Part of a small language model's weights.
Training: a variant of SOAP for these matrices, 379M tokens, 5784 steps.
Each number is 500 + 40 x the weight over its row's rms, rounded and kept within 0 to 999. Layers, rows and columns count from 0. Numbers have three digits each. The size before them is the row's rms in percent of the matrix's.

# layer 14 attention query, 192x256, rms 0.235, rows 0-14,32-46,64-77,96-109,128-141,160-173, columns 0-63
062:479530522440538479516533491499535539512490476474451445444484485467513489472511404492472460501511490502547523531442490557543618502520464497498440515467534508548515501459479495531444505567416451
064:516505439505468506411523521431467522522521511486450456455456516509513507562496436495489478494495504560461485464520546516483495484495505489455488565516551472480505546488514508513490506491442461
083:497506529517483514518506529483461590503509510554479490419543454460461490484469513481437481516432479420473629545427497437529572579544514533548493509550498510520492514454490473464510525486405581
081:445521476487474520498533529484497533540500521516494514405508493470564516520523396475498522570434446532458455473491462520513578553520526514562491454449502570509513494453523503552480479573459524
087:481503398487499537487462555507507499554514479561458506444455483487459499511461445442523513468470525577500525586485462534444503471496488443590506543484512557507512541507551537541479530507417524
103:444507456533513515484494474528543453514445488527501519498502522438534522419512512525475569529540543563472474526482533511536589477461524561484534492545552423523473473531546518498448443535482496
093:467600467525553524536513415478467514557534498533525545486500452460504507446479547485495444446478470513504501452496555533530497533469493486520434483442485515498537473487525484408542507543445491
095:519536529497541478475523486504477484482513543487522504470525468490500502439512475514449510497502471542526479486489560500510452577415483407519504452531423470435546490432575486518526450533527487
098:462525532542526530505550504492456478497481511466497537567484452488475542516463516534574479480456590433434537460466491479527482516458468450546531500510522590502461530516484485528415560493421535
105:477516496427522537492528539436518472489523494478414472437514481507471549530526477492487515486495473537503500547507470578554531497461470506510542483536498532515428489493509496510496483504363492
114:500524557448465561488444520513526518540502530403482511453528508593408457516565468522517449500518523487472460482491565479492418473482491394539502530476460499518585517595503430488499542481470551
115:534549471479488448465510470480479426512491471458529542481514423507492503509534452444476531520516568518471520539494465514493492513510451491488435504530516408522458529518500506515420493531444569
097:473495507500532470485490544483470500454518485556467508541494546534500481515551540464507546459494490516459505515472502450480466543500475482490606530456481484527434476556548474504472533487472373
119:532522460511534574466506458462458407582480518514513557514468441478445551572449557466473465506533503513575505498494506495594425501573483461518495461589463480547500492489501521503481533592517511
109:467542408514563482477504473484530441558489487497482561503381518443507437446462552563478494499567550478567523440500528583532518548428516424418542516561563524500490490481528480480553506417484511
076:495523518473444471532503542519490530513541483497476418520465502473513477487518419538486406506507536536461509493563488552544584527465485520527500550445501541534532479489561500483563550488470531
074:537481490456459483439538528512496488484479495522478410523484554586478529630479437460475462427511452543533549510538496487585460509548493489513460523437487551454521487536555599434524495461463520
097:583455462576479488501509567537480485447505518526489478486566526504454509502518544569509503436485515489522558562500488453533499512582467571551505516525497550529490568487469529460516573483395533
090:438507496482502488507491515588529501454504511444479501388534492475504533518486413471480499486493428530468468542488544493477493597524546526525542536475442495447489558426517541505488516487499561
090:415485469482454510551530516588508471466532496510533465410512497481438517550489494504465533436548496559437518499475461429546448514467486491532492574508526427464456430490518572438513578424497561
108:527529443479469518512435519483451474525509454473493545435549502408499505496547461540486489463522533597527473544472505514553491485514551511567514545484534450537503489469537511459442512526475526
096:542477577477481525474495469445455491541563498583541481503521502484419526559422498447611531438530569516514458517535516558469469549556524527535517564458422500487446518436525477459515513433486481
102:486469472469536565501594470481515479540475505510533515473440483516570531481441456521471498550568516516490470439467485478602508504496522504490501452463533448517547490494510490478478488583478506
099:482477558462510499515548529476496477495402590512485460403480518499469555501410518483486496464502533471481444453484551508503519523520503460494482494577538458466467454531456587498530545507473464
109:472479505443441465494565506515435507531491509484505463495604566523486498522430549451489467400480453555482505521410501590488529555496478514539485495459458510570523447511453505505543486545421443
116:428418553466566486511546434426484454492493467473499554450517513476472453514554461605502503482494479511469493507472446500556468544473484477522485503421446531510481499439502424592454540466491498
098:499530467523460432501449474505455467460466409505574540479512453471454492508553491532454495500500490482569545539526484505507545518473485448562550486444491475476439531506530445504504557520493454
106:526502494460540462545433507504461490487516501486508425548449532504421551520521469482497595516507474577452534512422529445507504495537502511490539476466525509521549498513423577513448520491483469
106:540523452536488531471484511512427512511483505490507491533473502439511537493471463451449434481490450529522467532347472517486463482496501503467491460515540432447550499540512493560488573553472434
104:496523497501478430467475536544573549434503536533436577507499515454490475400438469521404547544505479429510527508478523527481440485436487459521536504501566514513498482491572488437498418498504430
131:529507463506520439529466450522457587417533560458472540526486553461502504500542454573524517453492465544501530532503544424494516538495454512473549585523503493457456514438503475477578490454487516
108:480523493501521431481521418508433530438475582498473562537483538480472507448489468527505526498494484574485504588461538425471531474507483512446534516494494441486471505437515486441583509430503470
080:483506509572531520489504513489475517514483483544453508436496479538444521461476481551503476474475480514507534589502514512465473567539452561447454412535495505449530461544452484485531578431492587
100:451530488472489456543554507571497544490508514410456536520475515524455562498533484490485553402475516546470548561448511484436499547515528519488560467542448471555483470465546441462514501440451507
077:518489513390511509478533544540545476497512502467485418473601420447417472464487520534491507511524566524450517510555559464469452590513510435415520512511471454494536524492527509492494475460529545
095:524520468520553440521472449487500537425525556573455561506453537499474527539490447514554547510493438503506467534490532531461540497436457511561648503438501472487451489422472497498574533435469523
089:507539483512464510530457510488473545493515548492574452532435516492440493496546498505553532446494570561485561529416441468495501586515561530566558481541483542567482463513529500454574508416494453
096:548484434431467520515601522517475508546528495478493493525505515495541463510571477525438429539490500451517529474542500461543478494442503433462480590498520492486527511442510517449466466570589500
079:504463483477512518525553538570394521564515496421465496575507467497449479563479458478484495444508513499506503470482454540467525443499454524432489511449387579488537437489472514550436451494442470
088:427507493442510479518537501498456422472503521492516502534519541473502547543494530448551528475561489465575461521536534470449579589559490486514516478526508468580526464487433399476538539459531479
094:490494466472484450561412596499546456462415524487467498527515512575493563525506490499543548557502486567506446528494549486521437578493569510506517532469528465463536571516492511449485501527474469
095:553461527543521483538481511509464516490453524418526601503486502485466557422463542529476532434453470553493546485480508531486527512482451547522470498449554516550471539523499555551503567520507493
095:520454496503454473469478495463536574486532547436503481408444471469507499468539465536454562439486558492506516503508544531471461552503481474520542479501533546548538476453466514530523538492512491
090:586463431481473481512448514468444485502547497466470523447525493527483473526561508505603460418546501456459526548588498503528484504585431462497512529491534469495458492460475487442515464495570419
068:509516480469585485546540535472500478498524462480530527464504516435573519467535459414526522415470466548490523519465482567613564581503464503480463473491414543456459484500496505474502515541503493
063:511552545474551486534497511398451523506558496500574501512578540497524450529469485453485516382472435464482490463539486508549462443521488510406465589493520530479455509495513535502523478512475496
076:535454507525586493490498545514486452545345495468438492481565480511465565503490464500481505496466570522488597503498470425501467491488538512505554472557466486537367560506524436499514469454471543
075:503495458478505468533501448496521491497536445418459550549496519499510529461563460443514470474471454552567507496513531498586499528489422607475536556510431476461516511520519439528464486523509524
089:472447587500463477604477470451454486485494474424473501516484569543356485564496548517512499458488462518565513509520456428619542477474525525440492475510444483558478536504564489548541481492514446
090:512550519471449513565471484507539500432510404463550519495492568467500520515509502503583494480493434551453448476441470500562509527453537557416523563502518493450489490462544537485545507509457519
091:501514455438492472563465481512484446462554514524537438448570496533486523520502488492492461432512550560438438505486494540435413547474486524507500531496552498592533449455450501572520510472503531
101:476493438468598534460492495425454536587551537442415466517459497537534423437516467548494493515480529456496471513524572514506495465513501502520454485476522519579577503478517546457568422477587516
085:492471580479493470511480492580486515517539569535557471556504517471449490535467504426522501423521506491553585524554464442451449416550505512461477520470453424500461552414436495489506452480495483
111:492588517460531519561433481481387506491637459420436549501537489501482491531482499453472515501472566535556539473471473497522491515546481589527421541498452483487542417486551488447484517470491506
112:435544433464553537547482481441486516510464513444424513511465452522452519550450527531459490491476517546484495467526482479530417495487460507523463511502449481434443491546535544482513532489494501
107:528543574535486531573447451507552527445456597501550547487518491470573517531479455490494473460511492523592519499466506520551452515421541532479490479548532449498572539478571550542490478535523436
104:379517535527488470504488474500443482413537534531471503509493568474504461515502444562515466530515456538424473520472490451428453536443551459564499539570500504434548489535517567473525451559464456
121:583522494509459521482433514527522503513454530470560401463520578513510521446519479429562470513530491470544492527537565562450540488449512515490512466505544546493527514522489481592486483491491463
057:543529491492527506506560611445510502612547490485427457475457500533611506423494519479431568549507432472571524524444470541523503511484494510559490499524460585497542537525525511502506504597558492
050:477490496483495434445496555463511481440476500459494468462460442533479507438498461508542499536558496550466457460480472447487446479516515466508512475490505495485503537527552509472549517473451450
060:517538547531497477518498532585555450475444479502553531494468516491484501585514521538414485484549492449489498496476518491511497536486515508557542480520503562466531496506533475508449519483472476
071:431489447441551553485600477509487473526540499544509540500442490457529476497565446494496520530473506413583526489528535490516440553446443472520432534446455535440594487493534419533493483566490468
081:497497505520532461588536502528531442521464534552601470494522525521500440521549456527482480440485519515466510500431496569489449507532460472513482586550467518444543489493519465548515423538449476
072:433484451468557504473552529484478524545619463447460517507455463523561524481501479432467512544481442517586420512495484511437494499475424508556451550493482496531549554463478511490511535547564511
080:492576486493524561488485520474487543528549501559475454457497456448537492496518521446470468495545449446481513478507521490491459508493533472467524514446488476560555562433479567447470499472430475
082:496443485452429581546501452457534573527561466483477554456511510453522460505481518485451576518465468487521517482514545562481478503492568482494557410455478491537544532535497597514484550445516516
092:493521472542485448505441497520498479486487473569491415464493521563514492522528530559538473422485494489500576502517501471479577417558518513556547554535440536478512466518506476497499514561510470
089:464568520453542510583445472531490591503492489493586500455523568536510498490492526458519447449460486486516520536494488488440498500483539570482538495524474520486524527508533516570519508509416514
104:551559553454474514514526456484542524532420554497538462514480476521440503525521524488498505520526519530510522539444485491477480488496511543424439479423459494592453517474515488428515554458444480
114:489532508501500485513527522483465465534530494559537497448458479516522539534438496542472450553525537569489475462579488536537494457609444445560437508472516531519555464486473531469512390505545509
097:507546437507467420507560542528576577489522573541503590519544514537446537475521480518480453566494553546470503528549526483432527499481485491461522471493467551520509504507505541521511486465510531
113:418436534545480529491469552515531464479470530467512434537502529482548505477529579518508468522503462450525523526492490537501488409494507466465548501515544496566473471527464472572482461482566479
126:467609513541516493519488491467515540438512534499440535470559487530468500449510435566532494485489458517455483568515543510539426538486512480483553547535403498484480486430531435485555523487467475
107:484567550509488467490509478452506520431552540496429540471531455511467499459504451499540471514537458539450508543524551502521442509530492473423542585548458488506474500492535502496557503465456419
081:537457530406472446489491515503519512526471498561433432547475502545471523458435504516552519473481559478515558504582485566438510548537510530516460520498505455568506506506487544502531465457461459
089:392577515511496485538539498471454492413511521469458503480550550561435523438480475511525503500498475560449540560486540501532459583474465510537538536488482485503477501439511451484556529485457521
078:456478480478438515513587451524436557498444465444445514489518506502450538442478500500481465556530551483566570529517578465537501488529492486505538496506482430539546546474517470486498456455453466
106:416558525514486521550488527519503456510499486442500594508588499477464584404508435523551542446457575477514568527464508576504497508428516509492600473537447389547506467463479449516564520487468475
094:504469501519534435528544534485409485424508531502502530479547531467466493509461565450576525444442521571437432489507495590569419554571486491503571532494476469545518493501524480549510535474412486
089:570479474483541507461447501517536549553472474494472459482483487492599466487460496492457513608525442497559473509577545443559503499489499456415445562511558553480536550418566474480425477558502487
088:500474468403437497520533498501479467525495468463471367511503481463477477484495535490530494512479523516479484450462488545496499489488544453470536499481571537523537489481503497445423496480504466
100:490514502572546554485480495475505467449571501524491520480451514534484544461449447502559493523515519521451474568502531528460509451492495558525569444474515444576492563459482466465436521532482440
100:463510513526514493446474474477555433483465479487480499498518509527493489495396461464547443542492567509528490425546587519475448480500479499537483507526570403543558551498500464509476467547412434
104:546477555496498514495533561475517474438513463458547432499544476482491502460520445488487541441459581530520546517497506489490471528480476483602513481537544559549525462523538493532543486495469500
096:498480555504534560458482543523453453541524538473452482448516458523463556500492497521528463540547476518460470480508456504537466488502435466515504475523502497528536392501527477548488497491507429
094:539525514487446475491522516546506461475596481483447507491518493549511503439492506565535482446574447498438561558514407565570512478490532563483584540481403494417442470432501453493585451421478496
# layer 14 attention key, 32x256, rms 0.208, rows 0-13, columns 0-63
065:428484466516467574481550503518499547529493434589514481478508469488557483555426546520524542504533522539561474472585529509496543540460559508552474419471492477466514548535476499509490442581534479
125:459495493492507489556513458462398552488563531487495544501523570469412528488534553550488497520501478520460488463472482450553502580434505541448541526482453480549505489500556469488518569445463529
078:593459446541522478485545533523471465503503536507500477496502528491555426474516470417537503475506500463487495512499466533482515426487418477500413476532503456492475480463476576501481494502534478
094:517530541484443456485460500420421531476535601515484492521478510560346488526454555550567450463507481508454506461512519431478530517442504405450519497528454467551561511458556515444463583478485443
087:482542588472496505530468495445551532512463579526483498528529524561571436567545556405537530450465510491515496397521559516499458458521511466476508456469498525480575536511525558450459408490520548
097:440457521458497482596565451479415568468511432506526506500501496504454515527500599450488479515482458540524411455546507467486558552556490504477500495489486547558474509535515488507502464465516501
098:530476514499479484514557482512452526580484428500482544520458512442414596471478479527489462516538499550443464514475513427404507505460473501475507499590434470567508490487512508515534520534522574
083:503525416510471430449531539446548507580464444519504503496580468475559409529505549431529414514537521465554522471545464568479486425508484393538500414388554566504510548510525587505541471521543496
089:539478475486534551508512449462491442573512588494465511517484483550527477516526484515506444513501493473498429487598491584531436436522456528513525515512498502538528498486455495483513421496507506
097:497443495495487482529544455447462522419471534564534516515459507472462474545472540565566503462557445523472523520532501460490522515494547470542518544409452514519562473456476443460515457460422460
098:396459554484483495521508504492470530498521484486533512530481551540474495544538509381510530503504502519512456451486503489492493505492486491504523503479487499527539481408500488425503489456523529
097:478543621562575527480458592546474493512480479514551476503519477506511542528518544522473475541500481488478554529507477527477552508534509567464544475476426550540522515568490457500439524534483508
098:438514494482546507516468510490484600503515513520493521458483528528438499524547476572507545541485503511489450433524509452561480569478520465504451560514497556534532496487565474494509449498532508
098:582452474531469558455496466571589540455482419508508488495530469517511466463421445529545554513524521482508479471514502531514593456527507492562493486474498561447494544501507593459514437557539432